Weights of a small GPT-style language model, trained from scratch on English Wikipedia.
Size: 4 heads of 64, vocabulary 29849.
Architecture: untied embeddings, normalized queries and keys.
Training: a variant of SOAP for these matrices, 531M tokens, 3689 steps.
Each number is 128 + 24 x the weight over the matrix's rms, rounded and kept within 0 to 255. Layers, rows and columns count from 0. Numbers have three digits each.

# k: layer 6 attention key, 256x160, rms 0.0435, rows 221-255, columns 0-79
# q: layer 6 attention query, 256x160, rms 0.0434, rows 222-255, columns 0-79
# v: layer 6 attention value, 256x160, rms 0.0436, rows 192-238, columns 0-79
# o: layer 6 attention output (transposed), 256x160, rms 0.0541, rows 192-238, columns 0-79
k221:109112136121136160111069112149157157129144174107137132137129114119117154084141127090163129173118154111080156096093123106119091137127142109121092148139178176116145172133092078144141122162106136142088164144150130084105122152143139132105122127
q222:074144128125167143158141117104106121162148153170095139134105126110193172118117123111135099122141158090161093120133120110148110085115128124101146111110109170115109147109137129128146169152091087114096139107132107119124111105164099164134073106
k222:104151109110107114118120120158131131154129107097120117115127133141105119147114141141099155111169136132179062157137062108136110121152139158064144123127099139156106147125128116117184114138178125100149134145111085108147156125140102105130099154
q223:108115126129134135131094117141135118072108138110181128144137132144102122089102156132118134113143206161123147102156148123137150152084148175089132149151115131146172145087143177079159123121109120115151119120205109086143114115137158126134120137
k223:126099147160122149080147111113141090080061094119101108067106145140115137147102100100123157162152188177077162060190138198086108166122179154100126109133101134154124153093142160061182118157139117104126151134208103168140143118117163130139156094
q224:150048148118173173137140076090143112109136124104138095153103133104109152186104154138124140073105117122093155113136078088110147113115114122106090088078130122118153144135169155174117152164140170142115101169134105100130076102172115125121112121
k224:155127118130162088127130129168116120079134102120145096097136109112114148111187083143150123117151196133187131165143120146062173152138072135111132100148113132110126176148111160099149114150133095111141146122146146132133114101210133114127139107
q225:095148126121095084173107078129101158109123136097121061157080103117112142132184140140192106118150123142132133112119098126096117099106092110142164098128137139123125140150141108131133133136107175090139097086121106134106153082140156144116141112
k225:078073131164125099127144096096096132111134131119119147121124149110129150158184143056086099151118124073115113169075107135079098094129112156077101140091134081102124147121162148109121159105141108155151106153096123101129147111141103093122170104
q226:117137113097162127121117101079127126105130063105142040119117157086084172127148105159176164074127135140174134086141095126089159137128143136125161113118156171145165101106150117154121167168086153100115105142176141144107080145158176112169112175
k226:150109141129105133099161138188091196142116109132135148119135119139140117165116150094102134121157094106122115159119144101103122154130156128151087163113091118085125111119186159113161151079158101113105105117147127117132099098127170095110139095
q227:121120133115159171103119103098144139135117153075083074112146133096125141171097134151142156132125095121106154084101130119072141097128132123103094109135174122132119123154167106133158129135151151157068112124103142104135117123135101121123106131
k227:164154132126143125153153123139130109115105131146131081124158154134123151121150147136152162100142166108154107124095123182105125120097080098141095095137167145162106093110056101109090101119102136097097092109107103150139106116150114156105119133
q228:150139165137126121149116137094154106133103120085102123087147107121122128148136125156130121163093088143128153101126109150109108088150141138158081110146176132135170151113175135143136121162130131124124152113164106108149085106159173113120135148
k228:122154149128119124097127120143100149123125127088131151097121145148125141163128141079130106136168128080113087140088106182111116111104142138201115117135134128127138106142096099096113131099129112130109131104129127131147111115107124140135113127
q229:120114093120113155138170121125163173125183116130114161120115135104089169128160124159108098097107151084098129147163115070146138084094122104143117114110157120114138123156106104146115199136066183137103136117051181107088123122117104068141141158
k229:111084137164123151135121094143148117125102139087106126131106155141144123153131116142118172149122153129066147105136125124128113122117121120101125129090143103123132143085129139108104147158131155167119132121109095106133123133086150103128124136
q230:106166116148134115147092127100134160097115097073137158157103112139155122137135102115131126161116154106105095136161112087129162158131127136135147135089123135125100126141122173176129133098135145125150131137132087089085098148070108126159150128
k230:098137160144135157108083113123150085114108122132118146105107127106140143104114125132110089154132145142083143116155134155138108153144168145117157122098154139177114175128173155120167113115157124149144170152163130105089161173096089144165093125
q231:113112143127152171129110144153137147115149108090147140141093125157077167112181150122145115122142165119114130141170128097112109124145129097104164132118135092095130161133157134147139124150112188115090115134095135095104115159110152147160111142
k231:123128117153084131112142094102158104087106113095101108085130123143107124080129122153072167141140125133097110142165118144127117112160142130144155106130165116113132166092147127141126127123155144122096154108106144128090128150153165081145108138
q232:143119127090117079167114114123108145103103142143112084145122121092161104143140081137162104109146131077148133117132130185101143134146107146124145098148108146152142091110120164123143141107153140145147099100135144156140139136154104152113146131
k232:140154125110168051093120149098110188147150112134155097142122147146118176136133110139144105107151122145153110167086114145145129128142124146148119144113084114103147126113089130163112158134136138141130101157127117139121110111134145134118168118
q233:152108129078119139200131135124132144121164167150145115110071108178143096156159139101120133095113112135098126167125140084126106103131061105114163159174126143131124129143085135156137114119103170127111097165120144127154130148136141131139117145
k233:116127123100116162163139144140141150118139147144128140101112083135122116114162120148113156095157127109076126109187123108136095082124083134125140102124125166141139130109115107107162101124144106124110122123114127109146151109165137121130153185
q234:109128125092125094119121160157113139173133166122112117132129140083136116096179116133136103149130107154172132132111069097125154137135112127141142161135123085144112142157127120072140101115156121092133107125138064143103124071158161149115127132
k234:142154113107111152122131100129100164135155154113112156117084153148139166135119121144135114133137090106141143161108067096100142127149139140165097138145119107120092113167125092148130118088112116122136061106104103131128127095122155108127128114
q235:146132137150152132117084112114119070161156114102113116147139159124150121184137141124144105161131107115125160119167157150133117097128138148118133109145121137101164117126161153100150161118161145135186133097140147130134146134114121132133129099
k235:118154127076116100131120152138135118166091113096100123173139149121135129138140129124132082136127142126138138145116156140142131141142164132182133181168142125113127137139135140138127159159101133117123116111144151138161128125137127113107124142
q236:149111151092130066168120098160133139164112094105117081161121132097116102148114082148127181113132125149113147126152112166094145119154079149150115106130159158089145160158170125067137160138136139123127107154124096114127132114167112097153137103
k236:158122155088121129152083120155102153104138111104127132153141137131121107104186107131141125098139119080160163145134104095103128141116139136157115144165113119109151153192094130118132147143110156141115127135125119147136176115163086115083132158
q237:113104076112115115133102133112075097184124171132173078101186137089105111157104091112136113133098159124167090162127147164094149151140078109087093177148101165142133106144092119128123134180115135105144118088179104165158120073168124107116154114
k237:141124137131076111112114117119101147153144148162143119130138169087120121147115123100167105083146140136143112198095174148117151124090084130144063122143067176108130117156165159081142071074120102116136125111091091179140131077143102146092131060
q238:128095123114124149124120101125101103140151138127089131136154127088157125115133138160140111135137125117140115151149144123106134175154112102107102125091168127117110137098117158133108138161125121089122160106139092134097178132127115127135113120
k238:148150089112109147101134138107120086154115129127105104126162092079119098088133143144120143117109161140122126114133148133132125124099120127096143101115174142144109101126151094116116100153145136155127157111111101103113184161120109152115088129
q239:125097096154176133136115106073083118132139149090116115128140125159078116161140152096117094118139125131114128126149134140105098113119157096115063121149159172128178077144148151195136153139163136125144123122166139127125126114153128095142128120
k239:135129115117148123129128106080124149138126143124111039110108135141122133157135114087164118078156137093110126123136144158137101166103111137110116093102140152135153080091131141148125157118133131083109088147126112143170093138152141134129117118
q240:138130107149153124102130127110112108092100106129114097098142140146161160124091126116141128146147112090095131115077109144154132144127076136123172110153130116155151124151106089123120142161149109103130161089114135119093133162157107055115149149
k240:131091130153178136119121095138130093136151147109105124102124153133111110166132129132123090106129121103148131128075108133164138091120102099114118169146082115108150120198112120142132111157102172143136178105114151138123137142134107110116141098
q241:133103123130118115144138108134176136145102132134115096146147084123116119167097130133145120107136138097104104139155156132121113116113118169119120128119135106117108145099137171106109164169117138169137153091108146122124099081103152110157144154
k241:079081141151135114135123123138157151123091130156128097126171117117133158101123157113142144170142134101091113111138116140146126089110096177140117092140170137120151154095125123133116148139097097160130138134089123107175134107138134122144123140
q242:129112123129138162099121108102136074112137145113138120136130113115159129107103165129120113122130133205144106097105125107138103136153114157096108145114131121149115163121086171108118112131095123135145147177111073186124078171142136137172154126
k242:132142125144123195136135148091128105156106157134181126113177057114147122135102178105078159107118108145102152099155116123135091120154093129096128102112175157127129110119093098106149153141130132154110144130157105095113077172106120159140128176
q243:116085132119122103154152079138158166116130134059141103107173091091103141097146128153151134117131121119111139151121123169071136104134130140130109118135133126137145113125117112105141130151071126089125141085111124102143150121133079117092150107
k243:129141103125103095109117119127131147130176120095127123147149131138133124100138116107137155118153128136145171169080136162179136110151131142138121140131120076101153145121142134089102067138090121131117133095086118120124119139149121143122133115
q244:116133111161105143132136141166132139165103139154129096144123128117156084072127097119108123177110136162150116144153150119145117117099098111079101155153081140151091142117137126130121130124092133164133168132137104100106185159098111132114124115
k244:149111059185158140114142131117144153107121169125156127066132094096109105074105177176086123174072128154069112092172091110156130120105110141112123123113091104138123125103120112150127114154086142173123087135115142147085137164111115120042160181
q245:143108098140145125121136146144115140089108093125113158123130131100127112138110134101125113130124122085139135111121129111156206129111162109088096122138157150128114107115099167151130165136117119074129147148125112138160161141133135074126124108
k245:114094121127129143116165126115150166108086118078106092112121120079113112203100140119176154090139128131083159116098159159088090191117116117128145118089135122138175129136125183150076140179142111136138108136163133107136127141111147134136082089
q246:131120123115144148189107144127071106102122103138101090107074153124104114129177117125152139137193123130111147118119177112108125091141130098108123130151111106156167126137140170129140108163143120112148083116127131120155145123137151106136123137
k246:131148140085133133154138099075117115132138120101093171109144132172109164090162147132141107135122101155118120153164106121187105140136095118159121149171126104106133155135150109130159165134141117125108103116161143182188175132159139075157124124
q247:152145160140133087112144118146098138135168112105160154177107122136182132148144097126100113165149139128106154147114150155156123107136130156134164119152143137137103112133109130170141130084113148168192134151129124103106142145141082067117115133
k247:125119102121168133114098151169104137134146180111146187177117118160112116087100124130113125128112133118073125094151153125152124141129118139148179137142174141126131096133124177117131135137101113110115133141129171088110135119153119157076100129
q248:108139139140099127131135177151125135153133108113109144171095096156153123129130166107134135180091154154117130167146113128108162103097166160096124123142111074141140164156159118108169121125122118158125087174171125120127125118123075107153106134
k248:128127150130102159167094130140158146133160153137122142084120142120120094118113081110089121145162147089103139134158153088113156088136108088108130156142141127109117154163118121110155129143070147191094110147140140119098159219117155106118161158
q249:123102087127130099103127131137105099177171124114135101128115133095164134166152146147119057172128159097143157132143121143100136136117106116091142122162142116114107166161158133179133111151156164178135107126151109121109108142123137158120144095
k249:185140087127094118119147146138160078112118114153091130146122166070098101087148162113113104110148142112105143176146141156121204153161189170094150150163097097178098144120132132188140085134166183151155098145152101117105146151119107148105141119
q250:131093109129154103167174146148114172137120135146162102165135120133079106119141115147138063104108104114137145165102112163108121118105092141170138151175142074131121136117111126101124089141148169108126121076107149140109098133141087080126144154
k250:127165132109122154147147135111093215106138151139137149138170146134125163156114144146150181133155116166092148103126142072136122120155133123143176078093099117125165117125131132167135137138110101111122124096101132141123097097138136109130164107
q251:138150065115153152118070165092174098146063082148155066143096156133105090113067150088131151134120117195123158096081127162153118131128128129107128090088094129126140107130111099171123105168153155128147170141163122192123075156122149136105143093
k251:183129120144120156185138091119145134141103142149141108131140142144120120125125162076140121100125117121091114122107176124170150164171130175102086099157096112091090099143114138158100148094145179138155152092161091159154125083140095181125144190
q252:104132124125139113100102104123070111131101141123111108117135184138117150143122092127122120156129155121165088099121126148109147149112145158136119135140119146137131124095126129128113123139125119173143139122091152095144131147173162113108086080
k252:131108121123199091135158163105096130155104124122121107187161129103139165157123149159135154129112127138142099110142110152130092129135132105119134103073091130148180148115136134112136100181117106134135149148147130129144104137122140137129133119
q253:140152122104134109152127073096127048149119137160100111094136130126135159100107149126109143109114110131130131154064105136148175154112082162140122137189141173167138082101071096125125121131114134108119160130121120078117112116127172113106108123
k253:121097162098128105137105134127124105134153088122136110131136142140152150100112134139126135099177120135110093131122102145108114113132127150122143082147129147131156107172100147094112090081129113133126139123094141136129129116119101124149104100
q254:126192083068127090121116153110146143149153134118159119113162104141116129107155122142103117108127162157104109176166123106160130094106156135138126150099111112123127114144111117084121129150072133134142135121094136139155119109124123157125142133
k254:113160076133156141102149128160119139126136121155154097143220125123120198117124094107135168125123160148132106159155094129175124133173109143128114170097105154131127165113131143117137113082149123154187113129103088110151115115112154108161164140
q255:118104077108137097082151117145103127106145125162101123144114143118109103150127129147125094131088093128137099106101137112095104124134096128138104150112106089123104170149098100147113173120104151158116147157168117140150118126113126126104127137
k255:173135112130125115141174142117140093116151155142144175139138100120121147099123161128117105134112128119101127131052128092137133101116113168109145113112116098148127158142130124168110145129107136183091129177117127090161126105102110166127128147
v192:125133144129123117137101097102150165159118142110102071111121104146106105136098134150128113133103103175106150179121165116147125132182160151166131151078142061107128180111130143095082151127160130099161120092156158142110115057107121115115117119
o192:135100128135125102130141150157080106099139120148126179144099137144154173171161125130136122152139151099151085108137136138133075107131141130108123145162111150135083133136128093153147107140091173163124151138076101145160136159125131155146131169
v193:154156143147124133127138119124137135100116144045114129135152104107135094086133099128131142115154126110125124103154189102167075122108155099143116146138147108115143100135140188138124076170158123108135128120123181106116149118174133038122163139
o193:083114120112112125092149171136142100124111138187165098114147139142170183109133184164141153123097130145122107158115098153104148135110065160115099120118122114102105148133101064134148140085107103167128110148146082158151126124124093191146121141
v194:099114117123146142115116139141124114140143119165129139121142120127112137084119139144074115165143142103139127092148100122118104125148135118139158130132129115132132106158119111161139161102127117146108130113126137138128147118144119156112161145
o194:152138121153098109160141120107140123148091111110120098107096155113149120164142133110147118099131118148106117150116134149118125142111124119101130108127147144145116132084154150116121118138162133092151145135126125113137141132112139125122134113
v195:111117113132104114113126106150118131162112187166136185107114121177168123095127120094121144147117140156161146112154070093099132111147128089101092137130162160127108090142115099111163166104094125120153121151144096138104130129154125165150105131
o195:126135072134150110125089124123129124142105060113131091119124128128055138126117102123116129121152153118092098150099138159129123129118110174137112132115096175148181149167131166134129133149169069134108154117109155135146122126094149117129132107
v196:168148116160057122145122110117150108123122141078126128147115116093098105127097106118145136117123148136109163120136117123145156143112175134102114139113122147165086089108126120131142086101104117128147129124152079122112099142097129148097123090
o196:079095112099189107126122134139101150133156150139148133139164120134122170139122139109138084120136121102139124119096136135117098133140072152149116159126137112119161159171102171096106133146128107162127109147130172103110148132170111137165122167
v197:068093134073146117137125130105124178127118098103138168079142155096150116149124140114141137097168139146147115134068130131101082152087091117119124126103152128177111138127151115135170138170130138140119101172173125094095147115158130121166133120
o197:150165092199155169117126112115123078142156092155109085140139137206089121123123147139129150129069156153169139087171198167118194112121125106130136122116110109084155088128151110120111097126133159107150173069112113136159133116079136139112145103
v198:122062126118140142128155137103175154107139089141130147120111141098116124176134149134086116094110118174135132148091092139132102131131114158123127167108176136118126135151147092200161113088127152073131119165171091140131100150140155116157135131
o198:138173114112132120148085137170103081128092123109105121154156112191154124094118132092150127158131132084120136115167168136127129151130133086128129121134103141150119111102151162054111161133149121140118180109141147119110148150121102132135162114
v199:104131110153120141164113089121139176108114120124087107133168163150138118081134184111148133131072139102126107164124137122149144142108153131121159105147115098152119172131148130145132116095146109152115120098164154093138138102124157136116163127
o199:131148140118129140140103136147102109156103162151156150132081107077136095164110112117127123160143121138144142101132158117115075147141090089129104155118106173076110088102134114112116128158114143122134154137084114132135109139120141128163107108
v200:110114120144130152137053141098090152172144162155141104170129110101142152098140148141138137131128129143103135101068130150124105119102136165107156160128100178167140128118148132041154121131116104186124149127096150142123101147119176114087139138
o200:115131091146129130154172094139193149077123112120097130128094118116074092153105103093157084146124144107132174119151132103136189122110109108145122124134113096093114125134145107201114150127131127094158076090147109100125124105100062125149106125
v201:141152147137146161139166115117106125135136148150109122122157164129113168117093162147097137107109127120125125089124143067142138152125125115149114155115124154145140074115116128131137151153133151166155131158102133115127137104175105112150118128
o201:109117111108157109101099157142142125104118121111122137132111103153118102114174108107162118150110133139151109155131112169139152108159155170110109150135126129111090170130162129117144108119135102113109132095139116178135110141127163157122115124
v202:099156118153091147139114129133160108149125155137163112114118110109114105099153128096096148162129161196119103138178130112171145126114158130124128120126151122133122181151145138085113130178154126105151124145152103141105116114180145116111095123
o202:153107123122154117142131131134125143114109144150128135107172127122125130153110103117160096110115112075110107154100102170098106125129099145124111166119093158152131084140100123140138139062101094146139125102111149139120140110112108155131148136
v203:156103112094112087179124121079126143094134125158139144145124137130104063113137103123159091086103137162130148135094082122119125095125192097131109120139121090174155121167130128096161096147117137175132122141089105154157164145122140100076144154
o203:120133096142139134133163138146154135166137096105116098069113100139129184115106155124139163120161096091086124115145164139112100128093066143130130142124162176089132132114103115122098166137083088109142136118127154091138078111141141125159113144
v204:107109124141082136131110177137086087183095108145143135124116123122159155127128135173096098169145125105148132137100109125129112142137125135139119123129113134116154089119092095128114106101113129169123129155106120113134111138075134155127127119
o204:137080118097155131123156114124146173133145119086145109145142155098098106157141088129147137081150114132106125119143144126108171121133112104106134091121148133140132149160134152163164121172157125083118127127150133101134131128172141068146136103
v205:118107083118148116134098174119066126148137180139149155152077109104114111143145148107099103157120160166116141152139137131162139095126188165186144095132095090127136126181102158125167085116167135161120157153091122173127081087125122114167109155
o205:165156119136122132190173056140135143141096092127116105125163136112142106149121129153153132096160089100093107117159108117089131144098104079083153157141114158131136126082150104103089187156100100108113116100132142087131166181125140129096110114
v206:133098110123129152134130135102121111155119145156145156147159149137130159114112120103172119072129113161124114125062099187109146119159102118186147103119156147139158127131091085104126121116095117118149176148115152142097097181101160125131114106
o206:133159129088126138126124129159142135107143117094082091109101104142132131135146112163072137192117140114147137135185129088103145140131177131103113142129091133157130158120173171129137156128156134126097085102162145124142160089129116113101113124
v207:169151119129179148142116147125137128118097095149127112094148137170154144061167092146133175105138133070144131114184073109110082142121127079109099073164102165121188123142132109111160093194138165135092139150135132139100124123158120062148152191
o207:094118131156116145100138116141107126137155133146167161110174126094120145123099148138116155128116114170154151151110150161146180130106098182172160181055114118112128153140088119156126150062112061102131112084127120143117072132068132166133084092
v208:135139137091133157152121099142146146145074134170130097136162104138140102114154127136175101161142143107131116122110113135134146137174099077143148135147139129102160136136159128118089136123064146156140101089113131116135119090139122090146155140
o208:152125121165123124095104172115113101140152108129156165112115132084122131099128120142117157106144132137105132138153140101107116108091145173111134116146151165146135105126105135158166136138170104104129112168094133141138097151126114132149095124
v209:155128093119121120077139108102120125174089126094091169106111156144147108117095195112164135153131113132096161118135143116124148109139099128146099123130108118132079147118149077179149096160109150110112129108108116110122153093090138136093121151
o209:112094145116144164144097147149138128087149121122164114168157135115121156137140122107130112111126139188153092131126165111108107131128151124122140133134094118116153153153134159091142178125128169133096143151153132105127103120163130110154115120
v210:124120118128159141104133134134126168152120125110154146091192148170119171099120135097150123106114116129115089118177142128138118101143136150155119131109136064107156121136111145152165170154110083091117146085130114123092119171131106119099129158
o210:132114166146084119143120136125133096085113112143093128159106102127143102141178149142066129126123132124140163128115145139132094187125122108140176123139129157135097163121146110115091125099170160128125092129140156116137143109097132139164153111
v211:119106169143109153120145158132076143138101128196153125145106123136119158117108132128107079135146098139120131121123137137111118152144155166133140127135117136114137122090101162061134155157074127149128185126136139163167137114153109100142134154
o211:149132108166124110144107138126136113144170098108126109128143135104102111135129101135145149116112150126125126128115126141153163095142130077133127120095141149128091111123147115192093122098193095099148079130103136103108095148088144123112108101
v212:088108121082194135138149122083134146180107116102136139118112141096080123160111143132141185132148132121127124101157133105138103115114114082160123162088122156112105136144100109138118184156178150099126113085089165111165134081115110125153105125
o212:168126127158094146111141143141128118068192125144143148137130129149182128117155122130088099138128157163158136136151130146120153118143157185085137111129128103122164151089163124130127117100078164128109134153162094155137142153110146111107155134
v213:099086116124155118117122101117109124106117120103125112136087115144080142103110149120094139075170142152126108140149119145124083133117172159159135114106101094160112158141126163135128122143148141103116108160132083178142131089137089118119146132
o213:149148136139103120154139121134141129129129102130113115126157130157171153163125138127156110147116101116099161090112166140114124139107091105103149108102170118115115128112137106128112177105111114127115175117164164083125128153096124117111139133
v214:121107105140087085107155147061141168110108120129124104155159141157092123121134090115179113099101096150122143166088130139142125157136126153148089131184132167112161131171056097130045148135136135133124127094137151122093116182088100064090125078
o214:084102156112153162124122141140140121133138158096122160163112087152134138131132197124086149137143142102124135083160197071112136102153144123133172117125142112138096141115177150141198148116104150166139121161125132121167095089151142197193145175
v215:094135080157127135126126152112157123135081132134123143138123128116131051111134098075173117136115143118145139123087151167164141119110133119143120153112136110184077111148106126153120123101130109151128146134156135131135133142111144112160160100
o215:135128139107127143108118113131105126135143136140131109126105149133117145142119124164137171135141155176116126135156103106064094142097094096081145108134099141119149093120142150121139119129139132146127108133122137142119159102158133158103126120
v216:100111095177089099113092135147118151125134123120151150118112114082157135103126155101158142123110136131160119131165102129151125097137107116120101110146125180103145119118171125121150165110079138177148127140073129118129156133149095107134093099
o216:161101146101156143155140115094172127138111146143076105136115122178075112124107114144089129091150126120132139140087156145107152160109143124125137139141141116149125125131098101168141112171164150097106105111184116142142136130143182133099158123
v217:118112142152113126132118149129176112100112103093089113141121153106153130121127114130105135129150137142131129133116098093094116132155150142144126126122116117112095105115173151124157080129139137129109143130141158091093131081140116098131160104
o217:132144125133123144135162152114103149161107117146178097141121132142115140147104152105190134136100109129097095125124162173135125139153086101154129108125153106120133138122119096114143161109125126106150113134128096141182111150109132155132129130
v218:136138144170128128141103124125151114119104106134129086103096125179122111136163108108087159105132133155155105084147114136100121160138115072163148132131114131101085105130163115097151118125138111153107140111099082136127155100097137127126115120
o218:140134124129099130141112136111124125123133119136148130139133168090148152128077114120171150149122142158116129140125107138153135109135119140110135117106108163133183189131122149146125187105123125109161139117172170160138073142140162122122148156
v219:160134078111114156146100152145155158169125160128110112118123112105117123116121119152149180189155099161108177128136168111110176138140129138082118109134064139111108108107163128142106134140179177126133179167140154160082123112133126125122095133
o219:067113147158164110114136086111104125078155132130166164144174132125097148145131101130126096084105143127153066141172106154169089117143149132167158160151120109152161114127095130090150101119056107133113075086128104104128129166121141156139103132
v220:140132155131121143169110109137105124089142137149121080118149156173132146131147095154113092105157112135162148158108129093127109180103122169174121085156122069151121144106092160085146150102137184127087118147163099159142159144126095104131115135
o220:104142128147105129106136167141117146167130136118135140169118089103129136157125138124165162167071098116081114087147177143156139106159159077107165089115144147123111101151145085118134084136102128150145144108102147101131127145112151159128122102
v221:163162113112125098126077130121124112105127171146129066154110088129127111136105114174140141151082155148127152099129104123133101105153186163154145113122101068169156097128126134090140072122169116153106167132078174144102099106078136162079099148
o221:104098136163111113128164107140099161102132074128120170109092148092107170135145131113174100157186114108134110147149143125152100130105118112099139163148148149089110181100137133176088148136093123118142073117133091108144138148190126095172146147
v222:125095139094114098125156163110111138103123139142096135120126138115114174118123135101120085118107135198096129204081117126099130089152158151145118077171135146123189170112145110123124084138128161106115139135143138097128115128119135130106115170
o222:189173113131095152170138102152139110153128096106160123149128079126146108145110123137151133160131096080128093109149176131169136130144156091137123172115104124108078117116144112115105151126135105122138128102094141152135135151117113116125115111
v223:100136132129113109150139119136099129128175127137162158154189137164122097144120155138102113117129118160109143175160148101211158150115090111101084105143084126142128162110106186138125113160131116108128111116136100101168140102159139095123183105
o223:137079134097167154113100125114132118141070165122117115107069143135137122113105116134133133118150119105130110057066125131066125117103101143173135165161144129130122132168110078135114150116083141137119161153148125149129126153116128164111074130
v224:127144134124112073173135142087149113105132077080149121141126135117120103146182079112138084169143128167091142161117098145090138119089167139093141092165134089093145113116070117121144150123145101144103160124165128159096129147115146112114103130
o224:137135145161121158141143139158126167185138132163127091141137137118157131152080163134155155120122148105136105096125145127157124137173094085158136162112102165132109120128152151111102120138127139105178098120088140083140121122109126136145134154
v225:093144131133137128124082175135152129142123131161168091138142122126143133125113109119141159113106148185109131147101094179115143123131132144103133103149166097127168175127164142095146094170137104173094150154138177140089132134103140127098111104
o225:162110165159123139160147110103116141117133086136083156075109148123098132127149123148130102125103142107146116123147156116115139150105132100151134182147117141123109103108110124196130120086132159081170081074128090116161123120143126111138179130
v226:117145135172118141117136143088071163135125156130172140166132153181118166125106118141139122078109078132129106103110147127152147148124137154175137146093123134155146118151089151078141122117134094148166169115085145145146087147117119125120123115
o226:116108130107142140147122137158143125121132133098072118108130106087106093125164145126104109194133133112101177129141107116102140116155120106102106105128129134092102140121162088185116136106140154148101078123147133107125133095134135114136096144
v227:184147145128138132175115112155118147126134136121118100111127164114144126169115128125136135106135124082107154138137148109152103145112104139131134140107118136113118136125124118131141134154153140123112152079088133121128168162120102115111147148
o227:087155124150117124094109158127139155099134129136153176124109114123130146101133147162118160158118143178159131119089095097145128110130163139139145103127097127119132140138107090104125098124060141133127084167120085150136091118107154143120107123
v228:201091150099143090136159132121133128118141139114131124154154107160065125159151095100130124102140150123121111116084158160082105133117149082149181158156140160136162107111108177072133098123160176138147136150114140111156124130125182153144102113
o228:083173117121075186125157120119171117147152078108127120120111100134175109087111123149150144146147102081120165148153098138161139130146152135120115083096156141121142116102150086129122158119088095142103090134125126102124107156092046123132153174
v229:148136157119088089153120125095145145136098101131123099123103136144156101137104112157159145109106133156104099140128108129122141146127107081134161072125156130122117125147103096124160116135169145119083106134130138173132105105163111097145093103
o229:139107137150113152104128146160068116137177116141122152131117122129114167119144159139132150127123109109174134129118130140157152092150154150119129145099088163085155159122151126111123130120096143163125132099106122114139154141102157158090131157
v230:133125150176118128121108103119141146086101155146136064127072113102143131122138127130143078113097107100134095142128149173170129156124142156178112114121158109114146141155123146025115103121099127111115113095143134136143075168112148150138103121
o230:105140126075128098122163139124103128138164133142094206173129138097127113114136144101137122114160131090106146149102133083130154084120132092110149126121135151116111143124113126216116144139162123169124136161112124113112151077144116116148137105
v231:167133120140103133132140132115135075133123073135101091131107135129076102080148122161100150165125170120136173151101123105142097120135138129160099083177112150107106146141124082113130110107119124146083140123119100127133167123117118059128137132
o231:094123167139137144116147128138147161125116178147171125144138123095164159170084132094160139120119107145149115114156148147140142127134173111105170144088121110164129139102148164128131162142134118117161137136137144139105094142136138194120134114
v232:133157146128137171173077124110135104134152135160126063128125131101090154126143135112170081071112096111132160135113111124153123117143157140119070121157140114065131125148092137109146108124143173097114128095101151115151126175120140121136148112
o232:117152099094119050123174153150100162129144140120132161143111129099176123121095110146117142140153161120117091127112154106101158145122081138149165165116152130178120189102117124134108155164086099144139103153149125135121123080112138131117119128
v233:115141080175149129111114083092104129122165133140097111159121109162129132122143137114093150165091130140154118145152063134155142128106130139129136135103118124122140154102156099083146117114134100129115129077096179109131122122122209142094121135
o233:140134147099072170141115138166168165127080120141130139103080122084134098132100112111175108176141135150107123147142138124094095139149119116133082158187082161123103163140126140182119162156110133133147144177158096141159144137121102142144126102
v234:102159149095130141109162160139152134108137084167138116154117154145131139156142158209094119177132153137140148092148160072131123105132129134104110128224132178128144152142144119169129143161162148150127091209156089149134128134184148110140123130
o234:127115126153141105100116141149112116136111177099088089115141116104146095092121126057150132104093099116133090121136127147148171112118140155130129156094102084125041088100140123098143105122125128126146182067118119138101118123133123146113128128
v235:135116128124108146137110120121096163172161108132120120140142160173103152122136125161126124123125134178158129168077164122144139106153124132166129140115138128124084163123149137129106121070126088115133120140093099115118131146092141104116145098
o235:129170133129147118111146125129156108111091141095132083110089102096148127140117127121088126165106105099098113049178123111111099135124144132099122093140114124144143146115142117130122157174126149146123161122151159147162143128153135162123109141
v236:108159152125186130132129133110142099151074156146142092080108136155116151110124117148144157127155115117153132144141115152099149102118142143137079147126130119112148088102067124105097123163093139134138124167158100136135149149108125116142107094
o236:136091132139109127092136130155141155127174105117121156129153123094124104136149097109119076124136174123108114126123153125116117139149109098109139129141161138130110137153130165154182136128160124103128137132124168128120095083120132149149154120
v237:092102081093162124119112108096124154122139130163153118098156147101073130112160127110175153096089095131186132111164074147103125138124156121073124191111150174140122145151111127182100098105128141151142121155137143124110165141116109073127176083
o237:136129140136139143158138095134158099129123143085113103120113106160162129138084151134093108127159158104093119116089188126099135142142067146143110112142143106122154112075136158087139167132095101095117147117112108126174107100128138182156117169
v238:115102118142129096134169077095111152116102116096062100120127163124122146108144108137124082159141101146130148128135108141124161128083113132127113110075111125146096101096106135165124177084108105125108122128142123160125155145128088093130112113
o238:154157149149138164117080152138133117141140148138163104152110102131122112150108151125163161145095154160105095098103155125137111111197105122096126098181117126103127147157159159098128104184156130136125146152112161099160160096130198164121126117